Weights of a small transformer language model: biases, a variant of SOAP for these matrices.
Each number is 200 + 40 x the weight over the matrix's rms, rounded and kept within 0 to 999. Layers, rows and columns count from 0.

# layer 3 MLP up, 1024x256, rms 0.126, rows 839-1023, columns 224-255
234,201,177,317,158,203,244,270,220,223,195,215,141,227,212,218,252,258,238,148,192,273,153,221,201,142,208,148,232,189,247,146
219,209,219,188,166,189,166,210,210,243,203,131,228,166,159,176,200,204,250,232,158,264,181,201,188,153,152,245,209,247,229,191
222,224,288,143,205,273,153,201,243,219,61,230,213,241,210,206,173,177,150,165,174,205,243,187,229,131,239,248,218,175,171,156
186,187,193,153,185,181,215,319,249,189,199,170,163,150,239,126,264,195,243,133,207,178,174,233,194,264,229,207,166,182,224,161
218,215,210,239,197,205,159,225,232,220,258,197,239,210,208,230,195,149,240,178,129,212,174,255,284,190,244,234,166,213,199,228
131,122,223,214,213,241,147,186,245,197,154,177,259,120,154,232,226,225,217,135,186,205,103,155,113,141,162,194,211,156,210,253
152,168,196,166,222,222,190,156,176,288,198,239,196,201,268,205,179,217,238,213,158,152,210,270,220,179,246,148,156,181,204,206
123,194,166,218,264,232,166,264,271,159,183,187,136,178,124,245,231,233,167,186,214,269,190,201,211,241,185,167,180,222,216,234
220,199,166,193,197,222,178,146,165,209,200,193,229,263,201,153,134,209,230,223,196,213,241,138,209,216,191,161,227,162,157,195
173,207,170,194,270,252,184,162,173,196,154,202,175,187,254,168,214,173,170,249,163,178,190,255,223,164,179,186,198,189,175,160
188,154,143,217,185,247,215,157,216,216,150,177,239,189,248,231,168,182,247,305,200,122,223,176,246,239,182,202,307,227,246,260
201,215,227,232,165,208,193,259,178,265,246,267,180,258,254,254,282,200,232,194,179,151,191,216,248,207,202,229,178,209,175,261
224,189,185,216,264,227,174,208,192,208,205,172,267,206,239,278,190,196,200,292,191,190,143,190,190,191,221,211,152,206,233,205
102,210,200,159,114,272,186,263,138,256,195,149,156,194,229,147,168,166,158,272,149,221,176,244,220,174,199,289,246,207,259,213
249,162,221,228,171,176,122,201,221,261,254,211,211,206,195,212,147,140,201,149,134,215,165,191,218,216,250,236,128,184,258,252
120,223,176,261,241,169,222,211,212,229,158,239,220,207,249,209,246,114,205,166,237,158,234,232,267,244,217,219,262,155,218,283
203,220,186,233,224,205,211,186,197,151,228,186,189,187,141,246,241,187,178,171,168,163,169,202,208,201,290,208,193,192,232,186
107,197,147,257,145,217,268,209,174,279,156,221,206,255,150,283,100,205,220,206,160,226,215,149,222,202,180,140,272,237,323,226
208,182,230,131,237,237,242,130,259,184,254,209,282,236,252,168,137,128,185,148,225,272,184,202,223,232,258,253,164,242,189,169
252,229,155,192,234,244,176,182,219,139,190,209,227,161,173,165,146,226,171,213,200,155,183,242,208,189,182,237,245,221,185,183
205,166,125,175,181,263,183,210,251,251,202,169,217,267,189,123,144,207,201,225,180,196,178,198,224,168,130,174,163,201,182,156
145,255,194,239,296,202,212,189,258,167,128,163,156,170,193,138,248,206,216,165,142,197,158,181,215,225,210,152,164,219,164,134
225,204,215,205,186,212,150,164,199,200,222,265,163,194,281,219,177,242,173,209,203,227,191,288,191,207,233,187,193,202,219,163
120,165,283,206,131,213,191,178,195,246,243,175,182,205,178,262,177,181,225,244,186,222,161,192,162,268,149,201,225,243,151,198
209,191,220,204,169,135,184,197,231,194,215,177,179,207,257,221,192,258,194,196,235,220,221,187,204,184,256,183,239,213,143,113
199,106,158,180,277,179,276,179,229,222,225,215,191,166,256,256,191,204,283,243,157,271,229,245,222,160,213,150,174,214,244,204
174,206,196,205,218,227,209,205,202,173,141,195,193,192,202,186,189,281,216,136,228,199,235,218,167,214,248,183,242,233,181,184
159,281,173,210,219,190,267,216,166,212,123,284,220,164,124,159,159,209,251,172,223,231,187,137,216,202,234,201,239,254,161,244
232,247,248,213,211,220,201,132,239,186,176,192,196,137,238,168,223,212,298,164,231,215,202,142,210,121,220,175,158,172,179,205
168,198,225,178,144,199,226,181,243,192,211,247,160,160,135,207,262,212,246,167,218,177,193,201,167,224,224,243,165,297,207,166
208,181,208,154,218,200,275,206,182,149,154,153,200,137,137,171,206,152,277,185,220,218,180,195,230,179,231,169,237,246,253,184
189,216,212,165,227,229,214,145,213,200,218,116,178,168,198,223,248,219,204,165,191,203,216,226,162,239,213,230,164,178,173,249
193,235,251,237,171,205,222,200,182,217,228,187,219,198,258,156,178,171,140,220,223,189,184,195,198,205,134,168,146,176,265,127
177,216,229,157,204,212,249,188,183,213,178,258,211,255,218,197,187,235,203,205,267,232,241,236,196,213,168,210,214,246,227,203
259,214,203,175,207,187,232,272,151,239,270,209,168,184,142,255,254,219,251,203,274,243,171,214,193,248,227,240,140,276,179,184
202,248,220,180,210,156,254,221,161,160,140,274,195,121,218,245,243,227,223,191,180,185,219,183,164,98,205,150,247,211,229,219
158,225,127,143,151,197,184,135,232,249,152,216,233,173,223,277,196,213,165,192,290,170,271,223,190,224,226,166,185,190,250,214
232,81,195,215,268,198,238,233,161,267,205,224,185,172,170,169,216,184,177,197,150,228,215,199,233,155,224,165,204,209,233,161
194,228,133,151,235,147,118,350,94,167,229,109,266,211,211,177,252,254,189,242,161,223,186,105,146,220,180,246,223,202,261,160
182,197,160,236,208,243,243,154,210,187,226,202,249,253,226,253,147,187,188,256,162,172,231,209,223,216,190,192,166,228,230,192
203,163,211,198,166,211,258,203,221,126,243,200,193,260,204,276,159,214,243,241,183,238,284,228,186,163,155,196,120,192,224,216
150,251,232,243,236,209,262,182,175,166,214,176,210,226,265,172,234,204,226,184,184,150,138,145,222,233,158,284,234,175,267,194
170,265,182,209,213,165,169,268,184,184,184,221,118,209,225,206,244,233,150,221,239,148,183,197,173,141,189,192,185,279,169,190
197,154,213,139,198,228,165,164,136,149,171,177,174,161,132,251,106,226,237,195,248,304,273,182,179,119,163,160,137,195,181,177
217,295,155,241,209,209,190,251,135,200,224,191,227,193,164,242,273,179,196,237,173,222,146,201,209,116,166,204,149,219,250,201
199,185,147,149,188,227,190,244,185,217,193,199,165,165,247,139,220,208,187,217,154,180,275,215,249,116,206,166,275,259,206,222
227,198,272,199,191,175,226,245,146,168,158,287,162,197,130,183,175,234,90,135,185,152,243,140,163,237,159,264,187,226,212,212
263,191,174,266,239,250,223,177,94,198,252,167,124,245,211,243,177,154,170,266,198,124,217,142,140,261,114,236,178,202,190,225
213,176,130,230,194,151,187,157,229,265,220,152,185,171,142,199,155,201,200,272,207,191,178,214,215,165,166,270,142,124,169,170
164,307,204,226,191,243,218,205,267,228,270,229,186,187,174,220,240,202,139,133,164,192,210,173,240,272,241,292,205,215,244,172
216,147,166,241,207,157,228,160,199,227,219,148,169,255,183,185,179,253,215,260,158,237,175,180,248,193,197,238,201,262,189,208
169,199,184,164,220,187,216,269,141,277,223,197,152,185,178,269,227,191,214,216,167,241,275,184,199,214,256,226,164,143,259,168
180,188,273,324,226,258,180,177,167,221,287,208,171,203,186,279,181,230,190,235,223,171,225,129,216,298,141,214,173,239,309,230
221,179,177,189,96,165,195,196,178,143,229,195,217,244,190,263,177,168,224,239,169,132,159,252,245,237,214,237,194,261,165,190
252,327,210,189,213,244,249,129,219,232,240,204,147,143,223,190,171,209,241,208,135,217,182,170,159,245,197,207,125,218,144,146
261,150,224,176,253,231,177,184,160,236,255,172,191,120,111,175,246,204,205,171,159,188,212,177,133,213,199,168,162,192,140,204
206,280,212,242,263,244,259,225,140,160,189,187,160,164,228,201,144,192,162,182,173,194,144,225,206,198,185,233,147,148,176,170
199,239,117,159,164,214,133,164,212,175,247,165,165,193,180,156,283,167,160,196,252,225,187,169,206,172,177,230,195,253,178,204
223,183,260,209,263,251,220,170,207,101,178,284,182,123,109,143,205,70,198,195,222,205,218,247,144,137,224,203,147,194,168,324
123,202,170,240,208,128,234,145,217,241,228,203,204,196,208,246,150,269,264,273,204,253,207,242,177,234,202,189,193,219,203,193
169,220,169,251,234,181,204,226,243,235,190,150,183,188,175,182,132,276,228,233,248,219,273,150,197,207,232,316,222,212,184,227
183,208,245,158,195,252,129,148,170,143,149,213,187,161,229,181,164,185,164,188,186,236,169,218,277,217,271,185,138,188,250,191
171,188,163,227,177,279,244,185,231,244,201,186,179,230,218,165,148,175,216,252,155,212,221,165,185,336,205,144,219,267,180,113
256,144,263,183,244,211,227,144,165,190,202,271,193,194,191,213,199,151,193,196,137,243,272,199,210,202,236,224,196,223,241,195
138,193,175,178,202,172,165,236,258,150,227,149,235,152,180,181,182,148,209,223,236,191,211,147,249,186,254,199,216,271,221,147
186,151,192,259,254,240,194,203,253,264,191,182,217,171,219,159,245,132,161,173,268,214,227,213,156,161,208,200,180,152,270,278
262,154,170,139,167,263,236,256,217,296,211,168,184,178,144,182,217,231,206,220,213,165,172,224,261,156,217,221,190,338,223,186
200,289,205,195,213,181,212,126,146,183,221,258,171,194,247,209,175,205,147,159,198,197,161,183,128,214,288,232,231,221,177,164
237,154,147,240,156,122,147,210,230,126,148,154,201,137,221,200,238,205,241,172,181,164,259,218,214,147,245,176,209,164,299,212
165,183,262,185,150,255,183,132,162,227,245,192,146,210,145,179,168,184,79,213,232,142,283,162,304,233,240,193,204,201,86,165
238,186,148,184,303,278,235,221,175,185,199,231,252,159,237,173,189,235,191,181,233,257,251,208,245,178,184,228,140,266,201,168
204,202,197,241,199,221,178,188,257,274,189,213,227,233,189,273,196,174,225,156,264,208,142,181,121,155,208,171,122,219,176,202
218,204,155,199,239,121,104,210,113,162,278,247,154,152,243,222,197,251,210,203,101,105,172,219,188,153,181,131,200,187,293,197
220,208,254,198,171,165,197,202,211,228,196,229,133,134,285,211,246,254,217,184,193,171,209,185,202,139,169,196,254,227,136,185
173,205,167,248,175,155,172,177,180,154,248,190,149,159,176,184,159,130,149,215,232,181,144,144,258,193,165,167,170,220,190,176
193,190,187,219,281,174,116,232,207,142,220,230,165,219,215,197,214,259,264,255,224,217,188,243,178,226,247,159,118,181,209,184
168,232,233,198,214,185,198,200,136,213,129,242,226,137,202,196,249,180,236,144,260,220,247,166,293,204,133,128,225,228,152,261
186,137,246,161,234,280,247,204,204,252,149,176,172,233,254,280,173,142,259,119,228,115,205,178,167,234,244,206,139,164,229,168
197,232,252,195,194,174,183,158,185,262,243,205,191,158,121,149,259,153,182,203,278,120,257,209,239,163,259,222,188,160,236,217
241,215,201,167,183,179,178,179,142,204,205,165,236,216,185,144,219,226,236,111,201,204,261,213,190,195,209,227,162,181,232,162
188,166,179,184,249,203,124,219,251,234,150,204,269,195,227,247,180,221,230,243,164,230,179,248,222,152,189,152,216,175,233,225
118,175,152,138,161,194,234,104,185,169,231,185,284,204,240,157,159,187,193,145,218,170,297,184,219,193,277,219,185,157,192,221
247,176,166,241,206,214,166,205,184,118,219,256,160,160,130,172,179,92,163,112,244,174,156,213,251,184,208,241,195,267,164,211
212,139,180,224,217,220,205,180,200,225,177,236,123,153,248,104,226,188,180,254,184,227,257,243,229,226,237,143,110,176,321,157
192,261,167,178,159,183,192,201,208,276,178,141,196,177,206,147,180,176,192,179,223,205,242,129,108,183,258,170,158,155,185,224
212,205,170,188,228,197,233,198,231,280,155,227,106,192,255,171,204,205,163,138,205,260,165,208,266,194,199,236,233,214,234,221
209,289,241,225,217,221,230,235,207,271,128,189,224,110,210,224,206,289,255,235,220,208,189,129,156,166,215,139,169,157,226,283
262,224,170,236,197,231,226,213,250,197,164,174,207,122,233,248,287,226,193,168,165,157,200,191,235,185,229,216,180,234,181,174
167,247,173,160,196,150,197,192,178,280,231,241,70,268,192,227,224,264,205,258,229,172,171,178,175,217,273,215,234,178,140,226
126,218,194,167,126,165,126,214,172,199,214,227,153,177,203,221,225,239,194,166,172,215,159,188,138,171,234,215,192,219,228,168
265,172,265,217,244,217,248,195,229,231,216,192,202,153,224,199,275,177,204,189,208,221,236,157,118,78,247,257,210,292,266,297
155,168,215,192,277,226,282,239,182,228,232,164,129,134,123,144,220,202,184,206,186,164,232,200,154,154,159,183,149,179,186,219
167,185,170,241,190,278,297,185,121,224,192,193,175,175,199,136,211,164,222,207,279,176,242,178,228,205,225,132,194,264,159,222
233,136,119,180,212,212,207,200,193,221,218,254,197,207,97,115,212,230,279,200,161,181,202,216,220,128,256,202,178,154,231,178
222,217,197,161,142,147,220,143,204,152,258,149,154,282,213,242,177,223,165,172,191,200,236,198,236,177,153,225,175,156,192,238
231,245,160,270,216,193,219,144,221,226,209,196,189,228,155,249,266,189,55,181,190,241,97,185,203,152,226,191,229,203,203,249
240,233,139,167,173,190,240,182,238,204,212,236,181,230,226,172,248,180,179,226,181,214,176,188,216,134,238,262,224,258,185,211
207,141,213,139,212,200,203,149,186,219,145,192,234,210,252,231,139,168,208,233,200,179,198,164,191,188,193,218,205,150,198,172
218,247,230,164,274,198,194,208,175,175,135,192,135,180,166,210,172,251,221,204,208,277,293,215,213,182,224,127,214,201,178,207
161,169,185,262,160,182,239,220,140,226,156,229,216,232,211,200,197,103,168,167,254,255,169,151,154,231,236,210,169,200,205,188
242,267,196,205,210,168,246,196,144,198,229,203,194,179,150,214,176,171,242,124,205,206,205,161,215,161,274,237,217,234,192,177
210,188,241,180,202,188,294,216,270,215,255,223,124,253,240,227,189,208,182,271,207,182,219,227,181,208,206,191,173,208,216,166
200,264,225,237,192,159,221,134,207,261,201,211,147,182,240,226,96,173,216,219,182,183,164,115,182,252,180,177,280,228,219,153
206,223,140,178,246,240,152,173,132,258,164,170,213,228,251,287,221,148,191,170,163,227,219,207,284,162,233,182,172,191,211,222
194,177,138,201,199,136,207,189,222,165,238,199,180,176,193,230,278,192,270,256,255,205,207,258,162,221,210,205,183,220,201,201
274,186,177,171,230,238,190,203,233,173,179,118,237,157,299,218,211,237,222,204,184,204,213,203,164,199,167,251,221,209,177,179
253,191,152,187,220,193,226,124,157,289,137,216,191,195,279,180,183,217,191,217,222,177,185,215,205,137,256,136,249,243,140,207
230,194,226,261,217,153,215,193,188,166,242,266,246,233,273,177,190,288,255,149,163,247,319,244,233,174,233,214,193,207,278,266
164,157,196,230,218,195,180,193,212,198,230,157,204,185,219,170,178,212,187,255,168,272,195,220,201,254,219,150,160,206,208,140
216,190,164,260,143,230,196,198,178,132,128,176,165,167,177,160,174,212,255,206,208,177,232,242,179,184,181,142,118,210,238,210
153,260,224,188,212,175,250,173,243,266,187,158,202,169,205,173,241,194,149,172,195,159,219,291,175,145,155,195,243,216,242,198
159,227,189,205,231,196,238,227,250,158,182,158,200,202,256,203,248,197,181,228,210,197,181,192,164,226,206,177,239,213,218,157
246,211,165,203,133,253,215,187,242,101,194,125,160,215,200,233,215,207,238,235,163,305,228,185,171,237,165,167,244,239,270,224
205,197,212,156,169,215,186,257,207,203,233,254,166,129,150,192,158,191,187,244,185,289,266,234,236,236,189,217,185,142,238,122
212,130,187,247,222,176,194,139,250,143,174,231,176,225,244,174,149,272,210,173,220,163,220,212,173,200,184,133,211,172,164,225
185,131,146,233,156,221,287,205,200,160,234,167,196,187,204,145,203,159,213,223,224,179,147,228,200,206,222,210,233,165,143,138
156,260,230,160,215,203,213,148,156,211,257,195,243,163,144,185,219,150,133,199,183,196,145,198,233,130,151,236,244,147,246,157
161,248,246,186,177,174,284,274,167,219,225,249,204,192,161,210,208,187,197,194,220,202,157,206,177,215,179,208,222,205,249,172
169,192,199,135,234,208,190,194,139,207,253,229,210,197,221,176,205,163,200,220,99,197,296,201,158,271,162,186,162,193,266,150
219,154,252,134,211,128,208,209,213,224,249,166,187,265,148,233,215,173,139,233,203,202,256,196,183,208,211,209,192,177,266,180
163,234,180,194,225,148,133,175,216,172,200,233,180,194,127,228,249,237,133,187,280,229,188,181,235,172,210,179,131,183,200,149
155,273,206,188,183,217,245,190,155,262,244,198,249,296,256,181,248,227,132,203,185,269,289,198,225,170,230,201,270,134,257,121
254,173,198,243,204,183,214,192,191,199,232,224,177,219,179,239,213,155,192,234,245,181,143,253,180,175,204,233,185,161,258,260
195,228,138,267,170,280,193,238,222,200,121,229,153,255,257,183,197,219,186,169,151,194,193,187,173,187,208,210,149,146,213,235
134,132,174,178,129,214,126,246,200,175,201,224,228,214,232,233,170,193,234,120,214,274,235,176,227,233,282,180,185,193,214,200
207,232,194,210,176,151,213,164,220,181,199,188,187,139,260,247,206,265,252,261,191,204,255,228,172,246,170,258,204,165,224,177
198,168,164,241,240,200,154,193,209,199,225,185,242,246,151,228,204,172,241,199,207,122,153,208,141,180,214,177,220,252,246,163
161,183,202,224,178,179,186,244,247,184,197,221,202,163,171,168,212,154,215,228,185,212,182,228,164,225,221,197,180,230,284,239
237,203,237,150,222,194,211,179,261,163,118,177,184,161,247,111,211,261,144,133,174,163,234,171,179,160,211,164,232,151,140,231
211,227,258,184,213,230,243,195,160,176,176,172,213,203,288,185,227,187,266,138,165,127,240,144,221,130,196,265,230,209,210,236
142,246,243,228,201,246,211,228,238,171,165,229,178,221,204,161,247,213,200,187,224,229,227,246,165,218,100,256,243,268,286,180
242,182,194,191,106,132,264,144,215,261,248,193,244,192,217,324,251,259,126,126,264,282,200,188,229,273,177,208,169,145,341,177
185,174,217,135,204,177,221,215,191,233,139,176,110,167,246,257,236,199,219,180,191,186,137,171,177,206,237,220,204,197,202,214
168,205,304,200,200,195,291,160,129,161,189,232,207,202,190,226,212,197,169,193,202,237,218,212,160,208,142,237,274,194,251,217
190,211,183,216,196,126,165,197,124,175,161,163,230,227,255,183,178,280,219,171,185,158,289,161,171,234,254,165,175,164,273,242
230,201,224,223,203,227,137,195,245,214,182,257,125,157,170,200,158,113,245,168,216,129,251,161,255,248,192,185,162,251,101,199
163,171,206,238,167,148,212,239,221,242,264,233,193,189,265,128,180,167,203,274,222,198,220,212,152,163,122,169,246,192,206,221
196,217,258,124,223,133,217,193,151,275,124,255,182,223,162,210,152,206,237,199,212,231,202,218,150,236,247,187,235,237,219,220
205,253,125,264,162,205,188,177,219,227,195,223,208,243,153,176,203,291,235,212,247,219,186,177,224,142,220,224,181,242,260,148
180,220,181,291,209,231,254,107,157,179,172,151,239,215,224,252,167,134,204,259,261,223,183,199,196,182,198,224,162,160,204,136
243,228,202,193,163,147,123,155,192,261,170,156,223,135,221,196,178,205,177,258,207,213,230,249,253,251,189,176,190,211,198,242
169,227,265,254,210,206,193,268,212,188,181,199,215,193,187,200,184,199,160,277,148,192,148,235,214,175,104,242,181,230,237,240
216,159,165,150,174,158,266,209,186,174,219,213,229,188,175,188,216,178,229,210,231,243,242,122,236,245,227,110,190,224,189,105
172,179,244,217,181,211,201,205,184,189,263,222,135,165,156,242,216,263,259,121,182,239,178,229,147,221,238,236,220,190,202,185
164,203,281,139,170,198,230,142,218,177,219,222,150,152,161,279,199,153,239,222,126,160,277,213,272,212,216,117,184,178,249,131
140,220,212,173,113,232,215,273,179,177,198,195,231,181,139,186,198,194,145,137,223,219,141,221,260,166,254,246,176,240,213,201
224,166,112,245,298,178,220,202,217,256,125,212,274,235,161,143,179,211,194,234,204,172,255,160,219,258,245,122,175,155,161,217
222,144,210,176,193,161,151,300,146,231,232,216,161,186,178,229,237,203,180,229,141,176,148,276,177,209,237,197,209,217,213,172
132,158,181,224,177,191,288,220,192,155,253,178,169,160,184,73,203,208,289,211,190,147,136,249,267,189,191,263,301,186,227,213
180,179,192,146,236,194,237,183,166,247,154,207,209,192,236,218,257,166,159,237,185,223,147,235,168,158,183,218,156,147,251,223
207,223,189,223,105,189,230,207,235,132,237,219,241,175,209,99,257,223,177,207,243,223,149,281,229,199,263,161,247,267,148,164
189,274,168,258,140,182,199,264,232,217,154,206,141,251,242,236,267,187,218,237,238,287,158,175,179,175,215,229,289,196,247,284
215,185,228,244,158,265,135,199,197,185,209,131,170,226,214,195,200,175,133,212,180,201,223,182,165,149,230,184,254,224,219,191
233,210,224,243,283,236,171,235,157,196,271,157,140,272,230,164,176,192,235,167,184,201,228,149,181,218,169,253,214,170,225,230
145,129,194,172,217,234,168,206,200,157,247,235,186,139,137,216,161,153,224,142,231,211,179,225,265,243,187,211,247,211,195,194
221,172,96,164,181,210,159,166,297,255,157,249,203,188,171,173,176,262,152,213,247,178,143,175,226,221,204,134,252,215,143,223
197,164,150,226,171,153,231,158,112,234,307,228,169,127,235,162,215,146,201,164,260,199,196,204,195,230,169,220,181,182,198,145
210,230,222,170,159,202,188,209,227,233,116,196,233,143,240,117,239,201,193,178,212,231,160,228,232,205,214,135,256,159,213,210
227,248,233,276,173,217,243,156,198,204,217,253,192,225,211,223,208,200,280,183,240,169,204,204,175,293,149,250,246,184,228,152
169,248,244,213,214,240,133,219,260,241,204,244,179,185,134,180,264,228,253,297,170,254,148,191,208,265,166,280,302,143,183,153
224,187,89,245,181,108,207,214,197,233,210,190,208,204,256,161,247,187,241,216,128,193,224,155,256,168,212,199,169,201,212,153
204,124,148,278,186,306,126,189,214,220,141,220,253,214,300,124,238,122,193,197,237,153,192,145,231,221,274,183,173,184,235,286
185,162,163,157,174,216,184,222,233,179,181,155,175,253,212,239,190,175,198,118,205,236,167,132,208,175,240,156,180,151,179,236
261,184,217,197,222,170,196,180,229,189,195,211,176,154,176,249,181,199,238,169,205,197,177,203,189,204,258,202,173,268,169,167
165,243,190,267,165,218,253,191,173,212,149,232,208,216,210,263,160,185,149,184,274,205,189,159,162,185,211,196,253,187,251,257
289,209,197,212,202,181,136,217,191,219,220,208,158,203,224,220,208,262,195,244,187,209,180,180,157,257,259,262,190,201,144,278
330,216,220,264,190,302,248,264,189,206,225,178,264,244,162,236,263,266,173,234,205,168,260,237,141,229,163,145,86,213,180,171
240,262,189,170,227,84,137,237,221,152,244,113,208,196,163,128,257,253,192,184,246,204,238,143,228,181,201,158,158,209,149,201
260,236,176,203,249,195,195,133,236,209,129,218,205,142,190,155,104,227,289,189,241,195,221,218,178,151,226,319,228,219,206,153
209,168,207,142,138,155,113,185,183,231,203,254,233,209,192,211,259,278,248,234,144,129,184,170,146,108,255,218,162,277,263,206
244,229,227,141,163,175,199,177,220,194,180,200,150,184,143,123,285,197,201,181,287,254,127,186,246,219,247,192,208,143,255,133
202,168,208,241,164,216,234,260,211,203,237,201,192,179,166,210,186,227,257,152,156,118,195,230,236,242,187,252,137,185,202,190
115,166,197,161,170,119,206,245,267,228,258,182,237,147,184,142,211,226,170,160,210,170,262,141,202,188,215,230,226,118,271,214
242,165,112,161,149,164,232,244,126,222,199,200,220,216,204,245,246,213,197,212,253,156,164,172,207,149,200,236,133,279,155,159
197,192,209,192,166,127,176,168,206,244,212,153,178,163,151,252,169,215,208,197,229,162,200,93,177,231,190,168,218,220,209,89
207,189,185,223,203,196,274,194,112,161,249,211,198,195,207,185,199,185,221,205,155,208,172,168,219,178,215,219,245,178,157,171
165,194,214,221,158,219,189,111,248,271,268,164,187,128,231,178,193,155,192,210,257,222,151,237,237,182,204,123,230,251,257,148
204,190,177,194,147,194,247,168,157,142,241,215,163,175,239,174,233,216,287,210,175,166,173,157,203,238,238,208,138,196,227,237
174,144,216,274,206,150,160,175,189,165,212,181,195,304,174,230,257,159,256,133,161,170,179,168,192,160,230,223,177,253,160,241
177,238,171,213,196,168,187,225,234,261,204,272,199,152,176,177,145,108,130,182,234,228,229,232,181,180,209,198,244,186,193,181
170,212,215,242,202,193,216,190,156,251,213,279,258,192,158,156,206,156,174,214,312,175,170,153,259,248,203,186,148,237,203,174
148,177,195,185,198,254,226,240,224,147,243,169,180,195,195,126,220,149,165,155,145,209,142,279,226,275,214,137,166,216,251,142
198,180,202,217,203,252,251,235,199,237,225,198,235,223,212,207,255,206,282,254,198,185,237,173,256,316,152,196,174,245,202,211
220,113,175,162,186,182,262,211,170,216,148,199,193,240,189,177,158,209,233,141,228,169,260,230,178,169,228,201,251,214,117,171
134,145,186,206,199,236,177,159,205,157,242,299,256,229,227,233,261,212,183,171,191,152,215,212,194,207,170,237,249,209,221,169